Each number is 500 + 50 x the weight over its row's rms, rounded and kept within 0 to 999. Layers, rows and columns count from 0. Numbers have three digits each. The size before them is the row's rms in percent of the matrix's.

# down: layer 10 MLP down (transposed), 512x256, rms 0.132, rows 464-498, columns 128-255
# gate: layer 10 MLP gate, 512x256, rms 0.0876, rows 465-499, columns 128-255
# up: layer 10 MLP up, 512x256, rms 0.0915, rows 465-499, columns 128-255
down464 100:475556475416514438510468494450458530484440501449469480404575472543481561475383472475532575458413515484497481502390480524512434532582502424522435536464483484445551494539527519544602433483495468522589468451503413593536602547423535456513527495429566506528443432537636519613430368435465463567411459456542489456441531534548440501480495520527478498492488523520483494489413489505568420518516
gate465 103:523526549507515526463461474473553509457377351461509565446478532579479474490528510450505513519556412456493540493475513521483579468577395512458472508378504468547461571439582592513518405528481499438485540414461555496500546520537543492513518597526429462505555583604491417451535449437486492483432486572414552503475425447492510593542498500436473525504518508504488614503468433517549369489499
up465 105:523473504560499461492503516395523421495498411544539582547501554531483500475441553471523456462561465526556442514394494528585503579523525500542588588555482496507457514514546564423512608479470458562517461392619490484496544485575513524500517546581470470543483471444446399524440475447525388508479548569425545508517512546470486522498415459437519385494531496514459516578517480537528533469525
down465 107:556548547548436467473424501469447519525490439540405468459528552445480439504508486498459404493494460556537504518515464438506564532462506462575478545578500456511597448543404530497496492511373340452605575436433523486509517486511532516541522485560498483450516419547485421544402451491433439561557467581509468519524502486494468571499458517490566389508560572454502381447534383593553363521525
gate466 095:515501514525505469521527611505512525389379493436505527479586521513588531520554543462541462511502510495426527492557512511480427529471425517621376460465450529598463447547527552429455375477507427477520502517515407556518538443410595488474478483561514456516506529511558533537593489500523543502479546557519464408476525474485598565560604509437443451562500520529517536529519543456465496512542
up466 095:495449550508497455492352568501511522452550538526410476618499490549576488573517523458534507505436656476438470480552470508528511456486431487474483469477434503555537444495532453463558453517566493456505507500471392573514550466478525480453484476493422480498547451409470484487496484379482554523531483481371403505515587490412524544493537415421552516520392477491449513593515474523495433441498
down466 100:461457479537542478568440563505594477471433478471478429516598523510477491561525504548558566472486485512528477568470412547567498555513502431566493479542516454561473396500477490579519497529386432450490484498497446567519493510402602467589461586526499566487477498480518535451576529485587546543544496409407421438469548486469486558534519434422521510479526566464538393554502488543528454549456
gate467 098:573524525523514476489451481484460503502562554559544536515496586456541413524482513484507511456608558502467490511379495456500563516483477485527495511454520464468491569444535451559487518529499463551490410480482530521562418513552522471561566473418419419480394499487596470446498492527489566554427548493477478454522490491534472560531515508425533563302467408487532483530440542439499469576566
up467 102:512508466460564561453445526537511465503441465433513389480478482476560445438555543551590483517513497562501463446559491557593499460531529496558472572606444597508433541434422504522403416424416492540512524469480578477498369608581532440537503449521513437477550539421579507495499533510516550451494511436504460471527465466505482511511609535509424532542520501453576491534531477466454404527410
down467 098:525538539474501627484477514547538489469565509542553489553442485489526523472539527420485521538494478496500477446521503450621537484556433417545407478499497478477529410475528457491376531452487459467446482488539578506579524474446465438515490492440508585407564539417513444434594566501542528464545522496422445513486455546572477440582572606542504523544575483573491525518506446456507445460558
gate468 106:430474631497531607541465483486478414372548542473566450522489505542601508447517481528527498541488434599576488519494447453541582531481464574462477419434455559498416476551562445449413524482450461491444559506518616583453544529541458522487388526524424536515448574623363508417540469545542490485556458496492488457486523445500474543518436536565471536542495555545349650510469478532417436523506
up468 105:389527587510389510556499448595476579508499510508476569582458436482468523633465554536401523556528499472429449499613496405459465432485534472443525503478443532564497505523607525559555528451481548504472495597452441521542479532519471541574499500521513461446469523550530598541521558561391477560594532537523535487518430486535510489445365399583508513471532446416537475463439509544562445492576
down468 106:593490494579561451543464525594464583516464460440489578497489453545434512512474448489415565526482505479503492453514427410480464520599504540526504450421496517499490479412504480471543464415508446531472495506458501482536514504487489437481484474563484481459554496442574551497477511570454464492566491557522541523504423524538530535593444485558480389499530521458651451455554474497473501537562
gate469 098:519519451554452545565528561552587528548500421469475455447506465422549434487523679447544489491495546567454501500456490500514566592581482574478535452436549489426461420542453536584524463492478527455537450511444469470531460484481486484577459547415540417458508470596481536434427578615566453513489525587568512523485579644536382446565496497481501504427491540582441462452525533448534414499485
up469 097:448459510455482488560574576629514435477488450485526417513615459568529482528463509461550499519481503454556453523523560374523505515423508534475539479469507615527509447513430440518494500541478468493456472547467530526467473548524500573542550618484550493519526398562579531433488542522506485496476442569451515465600585519601443506544458526524541503416516486555521457561504506498535404495551
down469 093:445577433499516533498462545620510406409448527558510525526488468459336555547432564470501521477445535460567502529484552489582472504421482597521559555605485510477609493417513508480470541516590498481518555528632539528487503478412481492566494428513504554464441553522511545517507431526533508413641558455504646530497471439517503487449504534451426436569463583593493429385422557506498481526449
gate470 103:499460524476536504579539537541511433506608470529470484566568668456589523540470447507478500451501445546493519453474579464565470536440473538457524503568510546538499443586520462512481418467434531497531556466416569454499459520485483516542542478463528509460419562563499524462502553518479508512496377531464521505366488467503471503475571480519461478512568496485434536426512566524481519454485
up470 103:571440498520487443512391513472430563474548545610455407595514393449501430526446536495451501558516505514527526501502519497503510499510465486576465511539441484561417553468448458374575447477563481548471503460499473524441493503479418444331450599559439487520503495543465551501470509442486442550415554524431476561529508505446414456527539558452538481566481508494463506444455545569550560432470
down470 099:437457532487468548551354417532486510493473485483517509491549453460512515438465610449559508550441398588570436564518519522500536496554536442585517481450513508470440526386479545425450471448475473500492450538631432453532482412485470517446442486457418408608537552497494529500490511500447512391436525435506480554477421429475551399514518526477523494509574464423509685467509490384481510479490
gate471 100:521450510587518485577413493523550437458521487521621559640579531474502461507498411546519508487473444495492569496475448494601512441485514434504527475500453454492508550507450494545488524452531538486427555506517435404450489394559526496439396444449509491444405470540552507541514549565391561501532538419477463505485425457497500559470542521465417647551497614457465515517473463481548520579426
up471 100:460580484494546459499474468540544600435526460437572525576558516473433497561406457480509597431516482538446511452532461453587505506532441493516513427519497481502603460592453497509541466414571587492380472534472495591448547508461532512500501446448497565427463481525514482488433514516497461538540446478437488548486450458487453467547513476393457565517524466511600438335433485597528463477461
down471 102:518483493429456445480492448442550571570482561603570462566499508443531466548542519502511533482535565530553495391510530503511571519427502533459514373488514515557482475533595528383407478544527402610501489507574493521468468492469488587518460568543514466474542597494497430578503550543553472456457529516371507581495448550505549465507438458532578447502466446548479452422497542481541569443494
gate472 093:512575448463527514466447535545433517557378531484544440553573517434476437479515501579550555544451408478548523465481514451517466513392427524467584537426492562542454584488478593511522478541480523488485548517512571489467463520473512358470368523449421432533570517498497423536535489618444550504513506482399559507445534480535583532531478580510555429384533585494539527537514399534488477490494
up472 101:569515386436423540465566554505518444541466531482447490400494472506495491522397437464484504491497553377504393528489532530412549512495497570474462552483571570520417500437571506409437580505527448496559506476539588472537527478508548474509533454503500582522451521486530509538462515481442485474503543496553457431579546437490443499491473500508438551516481479484460446476357584519487530511516
down472 099:507537423525440426438628488443522495495471450537435558514542434460537523570498469503525543563434507545528515565475488593539502487601650574493564398483528490456558521436492482551464497425481547546508477515492438452443424554474521462532487480569488471530472478525532445469544517424486559480495504577561471572589525436493429479519561525453537569544364539556419572455524602553406561465572
gate473 108:538445559546452490397533493522458522431432430397595538466485628489528495459541427572545561475479462420449570500534498510519488567510432496499514488485549450497468495482513470471437404438458566473533488480446445476435424494477505421593442461468443469468521534532526531488433446445413482466528396487594556512528567542481450447467503510554561493462572448462576511538545457525467493512534
up473 105:511427448544489560461435505470498558456516438516458506478502468588559634475414508537530493496532461476478616448500555432555488454623472594525623567480440429472445466512485490417427368509537518513582481460475463483451369495553499467504627419519532453452550471474466596503478469477508579500509527526540469543522444474450502526507502574592522514568550536584453581570457534593580605589451
down473 100:485480474480475515446455464394440646534562585483416531481515466552421511436501482579441626430552558389510498481563539471508541502512482508477514485457419415509504560482575483480377496554477468583460497423507477551534456542540595411472519539460586413541594476441563470548569499534583472482523570489491455459540451383563466540480529545525528525561587494571474460512433594514524408528526
gate474 095:476526452503438458513530519458519580407521499462413537474511539577507535563357520472541512482400445479490561496463490482557464521455499486452506486546466516503533509471416466430435540647477572585503479490508338576412534491460484519534536466508541599545503470569471531517537545474495547478508514547473506505518469485439469461503473473490608526562515513480474504538471546589503534390580
up474 087:508460604550448498551422488532644610495536496418445545503508495474619521488488505480545473453486443599522514499531482453462542439398472466591493569578532448521492521447467477506473512518503617494461532505504505531461505507474536515486484435571567570493541555533536536568430542401517482491369525535498452480585487492474524545454548504492524535570587522612492494503414423518467581418485
down474 092:501541499426501481525483504509515498592527464450541499536547525473537531509459419518552504442421414558435475583465526451493472500507559464439484474451476494509472581435520466553600438460595529520453458556490423429598529445534491551443502483509532534496427494441476555551499498455434499546476495436525478572496541452510475442473494559432537426518507470472466451475475559447476706432547
gate475 095:481463526493533469500560503519477434473534472476477524443567450470534463458542490568557436390470497455548451494534461518561496418449480525453392499560477497550511591523463463456468521334449569441511439454416528500505467476388459467510543549408495450475548428559514449503533503475460517473517490564532496519502588497543437452407445555483486490505617502506575520460549466494473539501479
up475 092:470428515546464465506546466405417546472601496499536380501520592490491441480447547516480409508437554585490538483415520499450555577485457456513534527467573516436547472621400523482575538471556503463362457486435541526544632476537540505569599542513535536462418492540542531397535535503472517538488493468436544493503480591433570570452563575519526571529533574528450496491459525596516519548471
down475 094:489498443532438553546493489473443486499506546522437595568517488433482593536479538567566555469448471464448516492438516456473498542435635499436521534460482520610472488609513441510552509485548503536340468567436574508515510465493573496549496443627581551487438562525558531505525446515528478437425498494472477458525522602464421542407508460478505592527475438557549685424449526454435519493518
gate476 095:454493616557412508488487563514490518515485490478480539539569546573440537551521612461528478452434429496517503633558501478496483526479500521491536484567538482513498565575498420452499524460347494544461426550474538507587549512468451625412583480552500402482520576556467554468532442523526430550506358558510471490441441486495576508430482520543495533502533528560531546428469596436517428517462
up476 100:497548561495554431535413511468502554566450607458500625401550438524468469498493472503535523516498596472514479470528558494546472429523491407493443552516472453391514481483622623536512460429503453473558479658471491507445476516544481537570530496512560512511552516455551422508497439521551525554481542444477485533475442519510515458529555509455499424527522436410461471556487556533499487497416
down476 097:440523510536519497506581460501581468554541478437531513481476459540449489452564529511463463529446477476515514511492628488432527628492556462540492520567505503489548492525440492554514521468402580509413497491570399380520524521524569511446523459493422446544498552552525508461495518469584486502500522529592453410593483401560488509552444507444540539407435389525458566536515540575595462466547
gate477 100:476484524450394561400408454493531467555555513499557426540471503496448507481499576546439519525495603503562395470433516540498547556501559517535577584564502461471479548489527506482511522514546487557471456426539456468485452521480520560523478520512529570606504573495393534435516516439539581573475499541513452488469499554493379511501431574511490443452482529439437497471490419583414503543487
up477 095:536482486498574509486511448538587522529515475476533489632502455570556493591636474546552501499471544543517543506500434545506404415466431490567510487431514496543560512514509498556519441475514543541504557479415363475459588548455422544556503452372526532526556494483493566490457528467483571466527506547489564423503598456526425544465500489552557526483466530532539507456428463449466475496531
down477 097:508486433499505449545520456502459455533544590515520524428444585514475532483535664455468551428518484594596558464478466539440490468452541525501454420552439497565519565571417449446615531465498563459497516465532526487503526492605527570461411530453564447487483460457520599560475493423424415581612469498502498451502571444489442453445431426454488545518565551540473528535539560495518446564556
gate478 106:507407481434417582475480523505438598513429468520485538527526520499516435446540449529550465500493423559533456471497511518460475439629451584434552498501572464418532541523498555506487497495398450481534541460435424509520498557531406526564512494474503497556500512453526522548527488496500512545528560440483486503429507477587477439558526505484461530575616522458515587509458483510535520588471
up478 109:481500400450512533560432461468450559531411511539487424503449448501560493450520422505450571521573484491493511567422516481528544521523519514500473531628446443457490518491577537438523510486409537520534514481377443514438472588539553493519525451439522550410461546484522471435506505469503541580455518470487557544424416468502537468474492480561464449524495534677609495573541544592439560445387
down478 109:500492480483533475493471524489506517462518478564536480504435541492536545537568518499490498514559397506522568548517455498489606503463578420555485607498498484518502502546450518473496497478460518542505452549444488512493523584515525527508496487480522506474542523532567456414508515492454475435509577438563447378465534488507490457543543504544479508530508577552539569531513494499443335540408
gate479 103:512566438394563557485479478503336486491464496462530514486520489482501463516451517485467567473461569471523501515458555420519623465522474483531504486530593421461446404526547456555548557421425459519476491459539479547554509535480543572412481503515548518393426580477509527477527519503492524473512530534485430456562470555556446589439457419397458471504619509513528558439451437463464466558518
up479 098:611349486536596550475545549486492467573435483574503489491523536529476537480476574539469477440566524552461464548463541555527474554553587530510538503517484448524480544511440478518545506466441494470435442486514492530493488502464436526578483610453485392552592470533534435572447444555582500527512471545447524466475594452471536449589494554453463414399428427536511513469503439456593497512589
down479 102:476525526542492547500638485480580401557468489495564494563457514490453446520484455577516446465506477588459438563631443547535488444460540553517486483462399453506380638436525407489603435534540553508514482503519558476532451463460440374511544441507521434466434521531512483529478453519523430512471502444449471514535521532570442428594509598500506389482455536459483600425472445516484554502495
gate480 107:581474450527488504494496564481439532518472467577454571498487475525477414522465461544426551532535468501548418531433511506467528552502468574557528529423464524480540510510441498484471509537396463545573516486536476514502483406583478482467490418509471414377576458498399536424525527522519452524515496488469492482434458378504427469449417477441563464607449476491493531581446572488476545497515
up480 101:542424533498454469500504522566472457481491454564494469667536456474395483497526476478534581486520491459478390491426530511449556564641577510541516543503525604526507511468476506553573508549467421568467453518479508511483495423533467462546540422573534458452475557592393494504576350479382461583516523511493558494529467515492510483476495516489511477454426476644423573404409468442451583463507
down480 099:551439444377489402475434456543564399609532551558471523612560533430490466507465481472503485396485394528495487496461530523561414497471491583635546536465465527505524501541406447391455494551579467486503492506493381589517529492509525453547466454413474547529512524532454467509487454529476446533535542525544569420448449448513526525461423543418457515505397561491518452535465495453479558518487
gate481 088:604488495536454539501459545499566472406470466521500409456559487483513509561453456485491488473564488452575527465442514497551517443441419620502469501481414407505423443420536472443464641488519548490450473417511529478484454451555532490420453500450513521579497517457524417464531486458457512428439434496542453547589512527552478565440518538545467469448438547567484514509475536476451478406475
up481 109:427503483477486467455565532481425502507541407571601575463521528545485476520530429525494510572570574466494434464533463474438499521478565518560478536426445478550465462491431539497496489525462424502412446438486543513539541552465531461590499482489482614545480527549592425489449430509446525568462517418581489477494556518476479544523544475459481488467529591531540522522480552438495621514525
down481 119:472533500468468543485542511482492540478535505527486551546442565603514563448419490517481519483485502542526477492485478463364465481510555468561465534524579550491449449482510615468514492489406408563580406440502513535442452498420565472585440449445512608546531504543495445480508468449460505607529475455554483434489477476500495501443458470461463512443598581429569558499506539468522591582538
gate482 101:522495488403460587519460510571492563521504406470425518545483574424459483540549510553555374460510464420569501530494516482460504465506532398558515520341417454470473455539448520535508492498534435507500435492499496527450515479491446469528589494552476467443499454555464580518498457538450459574443455562513507539457440599504469515451489487486458511555431545453497583571479478586465418475441
up482 113:532457571356558562462463570519504393506488479508371496569448498522561401513475493521552487465505528499517515557571459464504470513410465525436427412506543466475485547488380493550425500471463567423441520438494476495581611400471489461459483486559564482490454478466556546557516453480514392439528535544504499577498484559463502564478536510404507429462564518568542408539497514489487551518526
down482 113:477511535455517514516483548520532476559475521539412471547571522423524537598470468557484515464420520451582558604528496534461501540478526460465479544474510446469545470523479468507522474511563413534497437456465520521580542423491454455523516439527553495484496528508534556464507460503494492403536545501455461461483522527494503498471567574468518485491360461515611740562525523462459465517462
gate483 097:549541468458593470475576470519495444539520488406495507552523541497580446480509476449461537485481385474559512483522476553468558508505476540527480453458408535526453519481484495451494434470551585465506523391360449428476552489536491447421496479521467534507490528444497456494576616507398522556394544493499512542486521461493510491609534514440524474488477535405426539425517566520525428550474
up483 097:563488455490502525497452483527482555495506532467492504424554415570531493482510452510537557445499514502478424614553570413554481577493526550427543523445576531435525430528580376575545520481443541497475446474450532528582491576473426501490510423499505578461500488473478500468549439536489464487544542508481527511489541447429481501565507514489393436438496492560529456488484460460386489532515
down483 096:593486497487509471549430357432518390510495541481551562457521500418587498515467555537451464513461519493477486458560502541529443507521512467515446556452445440547567458484495445466508559497576488466517469510515514581486601512505574454519495606533448531594469450479609504497465505517456425462447557508510577519416567412578569432478446450575534520530463451459488458573488426615487516565535
gate484 102:444562504566458494543501503524520437466527473522582535542547442487460424467474477527441525430483480486542453549565531458599450523538546544524412541555427485599513566488465476481470434543432500569519545392458609464524459524471436502532552569514424506403522514556568461505505506451472475472453530536475512560459554444513509517499444546482493538405541581510369542472523491505502417492443
up484 107:585420497475507501488524442470479562508448468574518457415517476465474532506435518548422507551478483461479533434466587513468518490505488471479446537468470436409491542522426586432415562464477480514471476505650540544413549465395462519546396505476510455511467398484513416520415473558653475503492474510566468431499530508541596501559577508529559500561371505546602587561443557507483469494633
down484 101:498507478466483447495464562513490479484488510517542416421519456490506594421422576441521460526464504491488466557569430546566365512478497546408474439417483431431412503528416478531542494442630479457476479433578388460497426532480426467525560526560542536529593563422484468488476417574448516458592423514496588527517495518543496539487524576571507429451469483517518532522506509509577558523477
gate485 109:560551504486558522547461487548502515488534465554554523480529533539528482561548511525546516449463545497418521463487527438549497517550524417507341482574505412511453551442409531536474481385545512500492542524552558417524432549462560509529544473547422469426528503527556585593523493495479483515493480467448563580581506505487502543484483536472528574500544418508562545514542476550348469512528
up485 102:507490536491504659496517471517586444427481463598452499510446492522391514532441552531596477453486506522543501552426497466444532487448497521532445525497515526459442420526518412509475519531427570458542452567487462518460461541485528468457453565561506510551435601546530495532537500415558491472613436519487456580564481474498582472451483493478528527507495553525555519508501475471490496435610
down485 102:541499422451569519495548520446500491490561529559506489524499415493440562451389572571518530496467490510520548450503461522498544482479464490544525516497519510540537361509511460542514571538460534522508445459405576489490500546525533522409455497539554577516572611489555490567606529502592484443466470532361485549509483491465541466517503482492523550517549430527527497575443551500558423520548
gate486 101:505603470479527565487489515485462472506587481424424477515535503619576493454532437570449509397546450502461508418487426479495540588418507633491483546476497589512489519564499531559525489467492569510426513427479455513490620465542548458517530517556460486478427503532476422566504440577570459421484487538525534531442493501490472512442577487465453524529423501485451587595534467464440606449453
up486 106:620500502442553408516511477526498501500394524513578449494490517344455445498474457532424484404575441515538497555562585472553570412454422453478452401401464562490547554478459474495570501539524404418519547471469461467538539517526566469448490459499453519454544521468470528498446447563452505483436619510549508562546500558519522568573478472495564512557490506469531437458537558447549494517507
down486 104:589443545428498428512470460483487414516517515483572447542434643499458584529463594514528477495554562448569469553440506472509405556497491422486513543541507485547464547614570460516583477567525400516536448499495457524534497468482568461533479494514542555431504551469508486408537477543553441489478462469398435537512449497517509528543485539466518504448503493439571563529504512519507274461431
gate487 101:393496465576486513557476520494493567477498536396555461506492491499481430564475530582477462494529529516444519430535497416536473518516466550537429534569503485502519586576561488497414515524391556536571432483492565450518496444517541506519602410520472457467528483506530497405497518524426404472389446518470506543433432454470546517467462525444586514501486535537467538468520533473383462535466
up487 099:610401551577513494540521440483376482513482456571555465465428537380482540528520402490517548419513549480608519468603551388395398558542517518481490466538502536559419545533447469500581474483508488525514475433532455526437488457534542440432483533519554552542448589512457500596515505517498433522598450475510434487555506414535467510460504438442501434422491473528502459521506548500482506524455
down487 100:617435455485551451514480444523515509463517548586481473427422502483586437489517520488562449547499514481529563482500596462452527474544492395495510464563440607483481457403506480529524541473560453467407572481546489533557477504509524447545521489512391503564486587563516461562524528505510474466541547476519442495613511487619422548515573469473444437403546551438526406539441521497531543510594
gate488 100:469435375492464527506495534520466549413507525437439427613569510552506396439511497491498557523515456515510507568412519505505544474532506519452422477439522550464507423418513490493589537429454431524453463457440515469517610526541501520477463616497544541544448528487483518493497454454554541447459495629536450491557448578444500526486464430531484496417526422549433492511538552444531499539445
up488 094:535533523538554460376473512447408488498520530436385541446525453529544491551482547493520511434507582499490500584485427487544447420627555447473502483478537520487548457462509446579500488490526419501501463486436501462500551519566443429532532436495495442510583406583562474499485531490563608389523496560491482513589483458589499476448565474548438474509540465538520415447446467521351515407536
down488 098:552527582493525526514513464490570573609420466596594560485470480490459489476538425513539504472493501433501549442566522538542545475483547460466510504516504517486530513529476520558493443516481611489547517462567490533542472492399509478541523487517468520440610441460455498508510510459471398489504521542417468457539485459557491489541608517412498464493433532451500410562472525459476638556543
gate489 094:556556613470508471528525427438513507512564519481537605492435465507403460443587472498480570496456484585460484505423447487500534487537502464498570538539447521425574499462554551472606489526544561492431521450526467474601458541520572546471530543488502478520433565519456559488474551459452372498527481614489508468482516414482435565493472503485564577493541446394414578504479547538452422479541
up489 116:503541362413499544425429503537437517583511491519495533521477473483508503464522470465531467538626442525497522509483463463495489476503514476493519593521518487537538456505510435475519481486478561449544591483509526506447445503504545536481391536477433496532524368439596472448503498479489528535575428425553472540475382485419565462529553557432459491398561547499478450470391438499646404444501
down489 120:540549378452542491479552559499427564553474524503396485545468450525483581469481512492430493544642530507521435486430587480474469497507409507485464505495502485542496404440501537399467522522542518518512523537501499521566520456445475565526502497564421536428526316481542437497535481518500536466501519423544481501466440479470564458450548594446438553440615505579454602481470489485550584535566
gate490 100:578465494564457457439516573396519530456490455537528529517482429528568467576468485469530464412485535460448562417465503516475513520505548469431570495486485505519428556500579398521477490530489500565525475511532418574505469526532551559590477591483403527489473552496479447503600506477486589535531558618516516541528468493464507504481461481504507586544469468530486641527559504443489428568515
up490 105:443557477537494381476523515421465466414513544441516512562466538494395561599548593486447451487541527499474472533536436533503547438535600457540460622526518506540445484456462422458519555567500570549530510413456547478529537529533504471476519468510467508456490478558514512513580548456491511632566546610541518517464511478494498463485511442494495474529543586560485563428483485524452491459440
down490 104:452595562501499543523493466517515469430517522423633525586529546462490452517494510480475502426512504432556483538482492436514431385496525527515472602552478493543542560530563450536470470402519544494504520395599518518450527473513542438489542528446426496498629491512571501531529436473572466510456426586473418461419526459427454551567537487476433471400525568494439477560567503518547370515456
gate491 128:433580511391429442493441469524488564504501540541524508510464413421456572500405559504524487534490460479485602608478441557513465494513467516473414550525559502440554379506426547496569493462463464500491549483494518545482532495497482475423527502654447566516456460460500554487528526404528469373448526460491440441465468509516402506367438362507525550466559498489500479491462479569420440482468
up491 093:580472480569530589531475527497506508515483462528586597483559505519558462529490455443473526436507541555464431536463524482467579461498505591515526478498520490497407503507555435556478579567511435491542430453539452531542496459507499501547484476452510442457535543538551528491442358592500452595521506583493473492534500535378472499508618583462490527499495470483521537470545492419549405507483
down491 098:443495514434433410476426534453526555513464526534491505551507476441494541433492528458461507546458537435457577506436438541496499520502499460482404503555551471495565412485404592493520537497511549506494554507472540511461563522489469531463489548561448613573470467485452474466527516369517530377435480441483479470417496524552462567425395393483508532538577535549514519517455500601495561494492
gate492 100:564652498491420423444484461403597514483560510481496593554478517379458485557416532545516506564455480478495501491521497554493510521420378553456543478537517490419440505549450464490481586513585519506441412562472491567451483547539480524512480465515512526487464506528513518534541434548484544456524476582440532511563492436516444445468454447549493570457506476461509515520511461461542493547443
up492 100:545469515459406544557587456575508537518459545449489486514504548548512524543485513433519478509448430472411449504376430454581543499541438560505465566476548562496462533509509448455451490502399504571537434421553486422498505576585510611547433556439567544498538507503496416530406454472511489493404606558614557536540508537473473483500518574532542464516537520492430485500505492431487580490490
down492 097:513452483508550442430510532575469558501426539490482438490471515480478490366500543511575491453440518566507535541448425518533469428518506502532486517582509543538511474547559453564573485504443466533493525521555589421511509487496539478470537559477473534524481505456457476510492394563517488478618492508560435493450343504510540455550558509533494466483501522517442381508447560508568419444403
gate493 105:531528504487550491570611542495532498567441569460529491583546505465519519498489427505561538576579393422589426583453581501500562484534549483517562424592511548582512498419591559384460529450489551523544541430509412453506477497481422565543521590494544487529452513482498515507451551509486567437567494428523455423449555534520513515448607459507464438453468495602370558462512501522471587540400
up493 103:526490571509496469483485433493459491479625465425415483492476566560485453484568595547544410543488516512522575433474467485501443513454477602513453477526515574497544507527475564519497528497456503465496419537542502516455414478559503524438526513556491557482420455520487370531476527519596455477389497407462602534551503473450557495471521587510511514453444508530415524530515516475528423516487
down493 101:514548502519332447446444419478435574487511460474435534477490528570551532567511464412481477494461589439481526508514417577521538537558433484483470479492436452483468507507384531572415509491516497528559482562519488514516501458520483520487439577474427483603413457423476494493465527439446565599459535512490519573468469474512472439519419433597569429509417530528502468587585488536501424374510
gate494 106:448490418489466507472526537544518481449503441464452522472464454563568437518477407551476451419424517375478490543536467441413480569496514588606479473437445582526504509474432519488590405528496466530501505623519486506524451503467559583540554531545415481545422570520512574515472527508559452477519473512490462572433496529445509519461492490508527490474582471634502646508573488541482464459540
up494 104:565451531504565516444505464563520557482514411540473516405464555569475501437431517549517476434535582509545467489537518416415481521544445544457439493440476481523545483534519471508492477401536541576504570578493563524534587534483522512540466531456455514568606548448528624477489508449569444414443494490458491497572517488520542551548381396452507410551534484509508588596497494613559500653420
down494 103:469538475453409510445490516517487426442595476505483484554518427464461476540554563530496483542496453603479502542465459358425378513492473565545504521553523489533486468511562551589386575482446575596502497567464515420528532554444461491490555498502502615463482476487466511538402474474509461496507536487505515465485602464443509555550502451503486423497559519501536330578492461485416542526508
gate495 095:490464450453530453422485525503544478514531498528486421553568595519538467496632440550545469468366541390447473576438481508438547471451523482587454500484495559557579545512555482412530474542484574502458428426449524487415412545534482480465475516470548497489498495593492500476590525453506518506435562424514525560511530493479525519599552468533587510490454516469552500505492532519451462461501
up495 098:540447456534499551563489471537485478460528456439523483466423470400496487465436443487493527494499478440523478587515572418496491481485455579417541473562495386411496458441481549486428477550531631508543573527465500477433535556476587535517467449518449497431526483468429414552464400583503466498542444362526492456544424516466500491523456499492477470506490580489474482485558500521524551553485
down495 099:528413465510511542480481530554477460556555448470464555440498471477503491494513533552496484523580434488458419471479513443558440565530602484441624428521457592484547416517447652483623513480516485488479516496411556467528494488488491545578579493506495441482556459468450520523464538455435503398513451604589442434517483517549496465558418575469517516485504526398467545497477452432514578478507
gate496 106:597454486499502532481567400494361502511499464495454578525516481551500506484491556497438497487521515452495549481464555488543633529525460539476371502511508453507435546562469529515542438537494515498533495581486398432536525537562548503512565524497462431479464641510551486460533450574541520538526575444550495524536462565562574507565395521462476530468511538408564548520483516523422515546574
up496 103:538498362541500484556477399446460460496590559550440523628503544580613510418509528553502485544480430513512444586498441476507556472457542516400475535446528369496410450539489464472523439470467460453503538517487473468563521537508374452572517447496516400499524533546478599456491595531445470557509571431531514509441522499554434495477528551523491486525576443506424416448520539530413465564516
down496 101:458547487443426507452588406421509485485596557420555485443502609480536459503476525517583535508554437519497563481486491545464502439575468483411504544475478412553470537503478516550499474508548595503526515457503460484503527413480514501568551568520410454582488518619534561469535570433553507412476418492521606525491442597446560577482549528484520512495548597511446646451556450565490410467583
gate497 088:481491530574476479528490630514532483491445455503517471496489409510508482453523508407417496465558518549489449568561527501528542420559414521558511574508442458586596458490447495515472593566429522455505484419517479478481474520461427488444476462398428579578501491585564569354584593451504446448490484543564478414578496526560553446445549614459485516538507587513529564502465520502504595450504
up497 082:409521561359504459481439591501411458546562475551559520512441502543560562550522481472518472551536561465500494569621473511565490590500421518488572465491492593550497497540497523511502390477367485478455566511537522514446442447431422512521523417553414479495468578514610572493473474439431471491497460412512501505529470446414577537463474610481485453482469538434504606441457545429555551508585
down497 099:527493379454519492535579346430559533487545524483473502526552516503487500537414477567513498497411514462484478470447471504476476442502588466575448445473569431455482471500442454533461403515589492508460440490468496560534473491530571489512460553572544470446570481418422477508499451534515545593464536528433478573356580542516406591555459359544484568473507473441463531564496486525441564507471
gate498 109:474479407443509432522372529478559570402490443492538537504469567439535544607498492423523455511526423533524422395456518480424548417513538542486421513538542611481491489501518462470534565556529524536487510533451572530624542408561336482463390529473484491535494534379524418499488510456510561566535570516461539498512566557478411487470399389507557499550487435466452543513573513550518510497576
up498 105:472581481434488505523546460517489529485561476493596562451424571525553524562557479473519505509524438525422550445535493548610543473439542526499468506465509592435516495570584619481571563503538509551428555507541521469538443500543454478564442505456535485559453506476514493394461631563433488518501482514487521419550449413475519541516548590477480444473484462474509489485580506484453470458529
down498 102:504527582457489407433434515572512485524485509560437471545519510490506472511582630492551430504468507459603583472553474492508548543471559444467497583556453460534510456472503579585524463466570536598589529500492510552596473556512551465599542514561494487441479531591535457481595550570475581493489457481498474440569431555561451478522504543499454510494432526427555478459531524528379553453494
gate499 098:525438429543590488471470461486538500478464537466404555583537554454469496496507478509552608490472493389540532537487594596471629487473511512557488515500529524516453527501437490377497517519516469522465503442468522558482555466482466504476609553478442472445632511555467429530532482444506550543526603609428469474539494485560658448466470512482566543539519503612433456509505501477553526509517
up499 099:502496468508486546543509479546572542541494506490511593587440443498485552428512513494463414485525482520438500498590512513513409511495477554501408448566426475408463501516479510498609503464560551476430394472494508548501555543602505588513527482477492540424481531544467501423511549537571422515573496464520479497480475515556463447411526518459412634513546512527467488628444503564466377455463